Each number is 200 + 30 x the weight over the matrix's rms, rounded and kept within 0 to 999. Layers, rows and columns count from 0.

# down: layer 9 MLP down (transposed), 512x128, rms 0.11, rows 408-424, columns 64-127
# gate: layer 9 MLP gate, 512x128, rms 0.219, rows 409-424, columns 64-127
# up: layer 9 MLP up, 512x128, rms 0.232, rows 409-424, columns 64-127
down408,203,233,199,248,204,188,216,165,240,200,163,139,220,192,181,229,180,178,154,225,201,183,202,205,209,142,147,185,211,173,195,172,161,203,245,182,240,174,232,175,179,231,191,218,201,168,229,186,180,187,184,231,217,199,265,179,210,185,178,181,200,174,226,190
gate409,159,198,171,187,161,213,231,171,189,177,183,182,186,178,235,173,177,215,223,222,254,209,187,203,190,149,218,206,217,182,199,252,199,213,180,178,210,174,167,205,172,186,215,181,175,166,187,169,196,238,199,246,125,210,201,200,208,218,214,175,208,150,172,158
up409,181,187,212,163,232,197,189,190,201,190,190,210,221,208,210,235,238,250,223,210,214,214,182,183,229,191,181,207,151,192,206,225,148,225,203,240,215,226,157,224,250,205,201,224,204,172,197,222,198,199,229,211,133,236,174,203,177,203,208,165,228,217,225,256
down409,187,215,188,175,202,177,214,178,245,162,196,178,211,170,223,205,187,208,212,204,205,172,171,215,183,143,210,233,233,211,221,169,197,213,193,165,230,194,111,208,181,230,241,183,206,181,193,197,178,192,202,231,152,203,187,192,206,215,198,191,230,175,196,170
gate410,150,254,216,134,206,199,213,161,226,238,199,206,247,184,219,226,195,236,195,208,198,208,210,232,201,231,195,189,197,259,189,210,248,172,220,194,205,204,214,222,189,174,199,199,188,241,180,217,149,187,191,185,258,182,170,225,258,237,238,170,232,196,189,166
up410,187,211,213,160,195,191,168,236,229,216,229,134,181,208,228,215,188,237,231,203,180,210,198,204,110,183,184,197,228,204,227,185,217,226,238,185,265,220,195,194,256,214,230,165,179,238,205,175,234,217,200,171,208,151,178,202,285,245,190,199,202,191,221,223
down410,215,262,166,155,223,186,167,206,258,310,236,243,229,169,206,225,217,220,181,182,155,168,241,155,185,240,211,155,171,185,197,174,177,172,218,190,182,210,215,215,198,207,209,175,139,196,196,197,236,229,167,120,160,257,221,199,143,220,209,214,165,233,185,197
gate411,193,155,214,183,229,187,212,158,202,176,183,184,234,199,209,202,231,235,211,220,221,178,175,204,240,160,192,245,221,199,197,188,189,120,197,192,227,215,199,216,249,189,218,231,161,253,161,209,179,213,220,226,242,248,211,193,172,161,165,174,219,150,192,307
up411,165,196,177,199,191,182,226,178,181,196,177,154,201,204,241,194,215,205,217,210,235,178,205,197,135,196,254,170,160,209,206,196,153,208,178,153,175,238,222,215,190,195,166,156,177,172,204,187,231,189,187,171,215,227,250,181,213,253,295,181,194,226,185,229
down411,206,235,179,194,214,240,195,205,196,214,201,260,195,249,206,188,219,157,216,268,216,188,188,134,190,178,197,189,108,219,202,214,186,236,206,175,217,197,225,220,182,206,153,226,169,210,195,191,229,230,221,212,188,149,211,162,185,170,222,187,176,246,187,206
gate412,238,174,167,213,145,219,212,209,226,217,174,162,191,236,205,217,208,226,215,231,192,197,195,179,193,167,226,166,219,221,205,207,166,185,197,218,209,156,190,231,175,228,171,185,210,149,244,184,189,156,210,179,163,174,237,186,257,185,162,188,161,183,235,218
up412,235,191,159,180,166,207,207,229,207,193,173,210,210,231,167,226,171,207,160,190,177,175,192,198,188,185,213,253,142,192,164,197,199,232,215,113,203,196,194,226,210,163,181,188,219,214,201,158,215,162,223,173,149,154,227,199,215,187,204,171,204,209,218,210
down412,174,223,207,195,219,209,163,163,210,183,212,230,199,186,177,225,196,186,205,177,240,204,185,246,212,181,177,228,200,228,204,210,233,189,233,205,212,206,203,192,193,175,198,189,225,226,199,202,177,204,223,200,208,218,192,211,185,201,293,205,182,219,175,209
gate413,254,258,209,238,214,227,211,204,238,203,206,140,192,201,188,240,215,169,218,199,166,175,230,172,226,249,236,149,233,219,213,204,199,157,199,162,168,258,215,183,171,209,199,217,234,172,192,173,228,211,187,174,123,247,180,175,207,189,246,176,244,182,202,209
up413,195,200,227,238,198,222,209,221,215,153,180,234,254,264,201,276,190,176,202,208,213,203,188,168,178,178,208,173,255,208,212,160,250,199,165,226,190,185,224,153,192,206,208,228,200,198,245,176,172,206,175,246,181,250,204,200,224,215,204,193,133,188,190,150
down413,176,109,187,213,201,159,262,207,214,193,228,242,227,205,164,184,132,192,201,205,177,174,192,166,199,240,164,195,262,262,224,230,237,206,215,113,188,199,195,234,190,169,223,187,235,193,206,195,229,219,195,225,183,182,231,227,184,233,188,208,232,218,193,203
gate414,236,192,212,232,235,260,186,235,208,159,184,255,218,197,176,188,143,168,263,173,241,204,215,191,196,220,214,188,212,195,192,173,217,191,209,190,180,257,226,202,242,207,209,302,211,221,195,178,182,234,229,158,191,231,171,216,178,268,209,217,226,104,233,165
up414,172,182,238,208,233,184,248,250,206,241,216,235,213,187,226,231,251,206,152,192,206,197,166,202,197,200,186,160,147,202,208,198,229,177,259,227,251,221,157,216,201,220,151,190,205,187,192,196,164,224,160,227,164,249,156,130,104,169,179,192,187,231,220,143
down414,184,220,127,149,233,189,177,235,203,186,181,212,252,167,197,191,211,177,118,185,203,199,169,191,181,209,254,204,219,188,244,221,207,193,174,202,252,179,170,189,148,169,240,204,231,196,198,191,201,199,201,229,225,185,204,183,138,236,204,139,253,238,226,208
gate415,171,221,178,246,174,235,188,211,215,186,192,165,172,235,232,190,142,239,212,193,207,219,251,190,263,242,242,178,172,217,198,223,179,252,208,182,195,214,193,223,220,221,210,201,243,181,172,134,202,182,165,192,182,176,225,215,205,190,195,217,173,215,196,192
up415,247,254,199,180,201,195,182,256,185,189,208,166,141,174,199,208,167,188,191,189,203,236,189,268,211,243,174,224,223,191,206,160,206,206,212,174,187,188,172,192,168,189,170,206,182,166,172,250,190,175,175,180,177,210,213,178,171,230,196,209,263,209,215,199
down415,188,251,167,241,223,232,205,234,206,233,255,199,252,223,183,156,178,210,206,204,249,160,186,175,211,237,179,191,210,201,182,161,165,203,183,94,162,188,186,191,204,195,233,155,237,187,228,140,207,167,161,266,181,166,190,231,170,222,191,155,219,194,237,242
gate416,172,233,184,199,165,214,204,208,206,202,187,175,191,145,168,165,204,161,192,164,195,189,227,179,275,193,234,234,178,178,284,183,187,169,150,227,266,182,205,188,170,207,184,210,158,167,161,138,220,158,207,231,237,173,191,215,187,172,197,200,205,179,223,184
up416,199,200,166,223,143,196,209,178,165,220,177,216,121,208,173,187,211,213,166,153,209,174,176,159,240,185,170,182,201,198,226,217,202,175,199,216,227,198,229,196,192,188,140,207,175,182,221,230,210,159,131,199,220,212,211,190,160,179,217,215,173,208,210,144
down416,228,219,176,212,201,165,204,225,188,159,208,198,200,159,140,169,256,181,228,190,230,216,237,168,213,223,215,178,168,210,254,206,206,213,120,227,223,207,226,203,150,195,175,205,163,121,179,183,188,232,216,222,263,97,177,185,176,180,193,191,162,182,184,257
gate417,246,236,223,245,182,130,153,202,217,242,206,167,194,194,193,212,187,173,244,220,223,175,208,180,177,226,226,212,184,196,180,182,194,188,241,218,206,175,193,268,227,202,163,214,214,228,202,179,231,185,206,220,167,213,225,103,229,300,205,230,246,219,183,219
up417,192,149,165,186,218,220,221,220,194,124,212,216,208,180,197,179,189,224,175,175,198,178,188,210,182,177,155,222,208,209,190,211,227,230,222,229,153,199,222,188,234,204,219,187,243,146,180,238,259,174,219,236,228,202,183,222,184,213,197,186,172,231,183,138
down417,243,196,172,211,145,192,214,202,149,222,205,175,218,171,209,216,261,210,200,208,202,238,183,187,200,215,178,225,188,229,190,248,237,205,213,229,226,161,186,259,201,140,203,211,201,208,161,209,155,192,216,238,207,213,194,177,231,194,240,239,199,218,197,182
gate418,160,194,200,172,201,157,221,226,196,213,213,221,222,154,190,225,195,161,155,162,203,253,171,217,234,210,255,230,211,179,128,199,193,155,197,233,164,207,174,193,196,169,223,177,179,144,118,186,184,187,268,225,158,185,212,159,188,216,248,162,171,179,234,194
up418,185,243,166,187,236,241,184,194,220,139,162,154,205,259,229,244,227,213,213,260,227,211,154,210,208,307,184,201,229,210,234,163,168,220,208,172,222,202,193,171,184,178,153,195,154,150,291,183,220,130,217,182,197,227,265,236,272,208,172,167,217,197,189,190
down418,155,216,166,201,169,179,195,213,243,148,190,161,183,188,217,206,214,201,206,231,138,218,182,179,236,257,192,198,225,213,189,165,222,141,192,198,243,136,231,169,171,147,219,165,216,156,225,212,159,217,202,197,185,212,221,264,228,218,203,192,186,227,134,219
gate419,154,177,202,209,228,243,231,222,213,181,148,206,233,146,188,233,160,194,209,252,209,164,214,187,169,227,212,204,221,195,179,156,190,228,207,204,194,211,170,207,177,194,219,231,228,262,219,172,160,205,234,217,194,166,181,206,202,222,112,166,203,200,227,214
up419,194,197,239,138,181,171,176,219,175,181,186,185,202,239,204,212,213,210,166,225,244,225,243,156,187,196,193,246,194,245,194,187,231,226,201,200,253,207,171,180,178,233,215,233,188,189,178,242,218,164,166,197,230,224,165,186,191,209,209,137,213,157,218,217
down419,142,220,204,187,161,175,182,191,234,148,197,208,224,231,225,194,189,175,208,187,191,177,228,253,228,201,224,183,159,208,201,159,178,207,189,177,215,195,256,220,216,239,201,206,186,208,207,203,207,192,247,238,183,190,244,223,179,253,203,222,209,223,204,243
gate420,148,202,218,172,185,167,157,243,282,230,191,184,217,234,186,209,194,205,217,183,243,238,240,134,215,208,213,189,231,126,168,200,188,201,182,203,192,190,161,154,237,246,180,224,202,198,224,187,186,210,239,177,263,237,143,199,209,189,187,166,183,191,201,224
up420,235,153,210,237,193,206,168,208,166,237,228,184,212,191,244,189,215,153,148,244,184,193,138,206,223,164,193,160,251,155,126,211,184,206,162,166,187,195,204,193,245,134,171,176,179,213,200,195,178,179,178,151,208,180,307,199,139,194,209,223,202,213,198,197
down420,250,184,183,194,186,182,170,219,131,222,240,226,129,153,259,217,201,145,215,208,192,141,161,216,260,163,219,168,211,226,197,168,209,171,206,211,260,256,207,204,242,241,229,223,207,210,189,171,196,194,155,156,162,181,234,139,185,189,200,273,246,173,180,197
gate421,194,211,184,186,173,164,153,185,180,235,207,193,248,215,219,166,185,191,195,230,200,143,164,220,193,251,191,212,173,263,219,127,223,187,168,204,185,187,167,202,206,236,218,253,215,237,204,203,187,206,212,213,171,252,219,199,228,227,166,210,217,177,197,212
up421,186,150,162,213,212,193,208,194,159,160,203,196,201,201,177,150,163,169,256,221,246,244,199,167,205,223,216,168,184,200,162,228,218,225,278,219,174,224,252,176,185,177,206,185,183,180,227,223,123,172,186,229,249,205,223,213,291,156,191,266,194,124,207,202
down421,199,211,153,213,235,138,155,201,205,200,254,270,215,202,225,272,191,214,185,222,191,197,293,221,177,137,246,220,250,198,190,200,198,209,197,169,180,238,221,181,159,211,243,188,247,230,181,200,225,180,226,174,195,220,214,193,221,144,149,155,164,213,274,171
gate422,210,161,201,196,181,210,253,240,162,189,227,209,232,220,165,140,206,160,245,168,178,209,212,199,228,206,222,194,191,110,218,203,184,206,198,241,195,200,198,238,174,250,143,207,183,178,223,202,232,251,199,180,190,222,203,225,225,181,231,199,205,215,214,218
up422,211,165,226,211,210,212,197,228,226,203,217,185,213,188,213,154,213,196,135,191,220,254,202,199,182,205,243,167,260,179,201,181,214,217,238,206,172,228,260,198,189,203,200,183,205,200,200,180,231,192,223,255,191,230,177,218,204,206,199,204,243,217,179,181
down422,170,221,151,186,219,207,209,143,199,176,187,215,172,220,177,220,201,248,211,197,185,188,239,188,203,189,218,182,181,241,122,158,217,217,202,183,194,180,180,175,202,178,199,190,191,239,188,185,191,164,178,209,213,238,158,181,167,132,202,151,194,232,246,224
gate423,216,203,173,249,191,191,238,131,220,180,200,231,201,213,216,199,153,256,169,218,149,205,202,212,188,209,181,246,216,170,170,225,225,219,188,246,214,187,194,188,209,252,263,219,197,196,199,197,146,172,196,189,184,203,206,230,254,173,199,205,256,166,143,181
up423,187,198,238,179,194,139,201,183,186,245,231,231,202,200,147,148,165,203,222,207,294,237,180,225,227,174,207,228,188,223,228,207,221,155,209,213,138,224,239,199,206,177,180,183,232,248,158,159,193,217,214,180,215,160,210,152,153,175,242,182,196,200,184,213
down423,164,194,176,171,160,194,196,151,235,207,242,218,191,152,190,208,204,228,197,184,167,225,266,196,210,171,203,182,243,209,239,215,183,193,243,186,218,140,147,256,251,248,175,230,181,254,186,224,204,202,219,168,216,167,165,132,213,245,142,232,215,195,213,186
gate424,248,211,146,188,189,230,205,200,192,212,212,210,186,186,200,151,184,200,255,175,187,219,212,164,180,214,186,190,216,225,207,169,217,193,214,252,193,231,194,214,191,240,221,210,238,242,264,219,201,202,197,199,227,215,208,199,201,154,186,277,146,191,192,112
up424,174,169,178,160,188,199,161,158,231,175,205,239,219,166,179,216,176,208,164,178,215,188,245,186,210,187,203,192,226,196,203,151,184,171,201,223,175,200,176,212,229,248,180,214,200,151,190,187,238,196,153,238,215,206,206,238,194,181,226,197,160,216,176,191
down424,205,178,180,211,191,231,221,199,188,218,188,166,187,227,216,192,161,234,246,224,177,169,225,179,207,209,192,189,224,208,237,202,195,218,158,204,193,203,204,214,153,174,176,173,178,207,154,202,177,196,265,208,153,174,162,217,262,186,207,187,208,214,266,207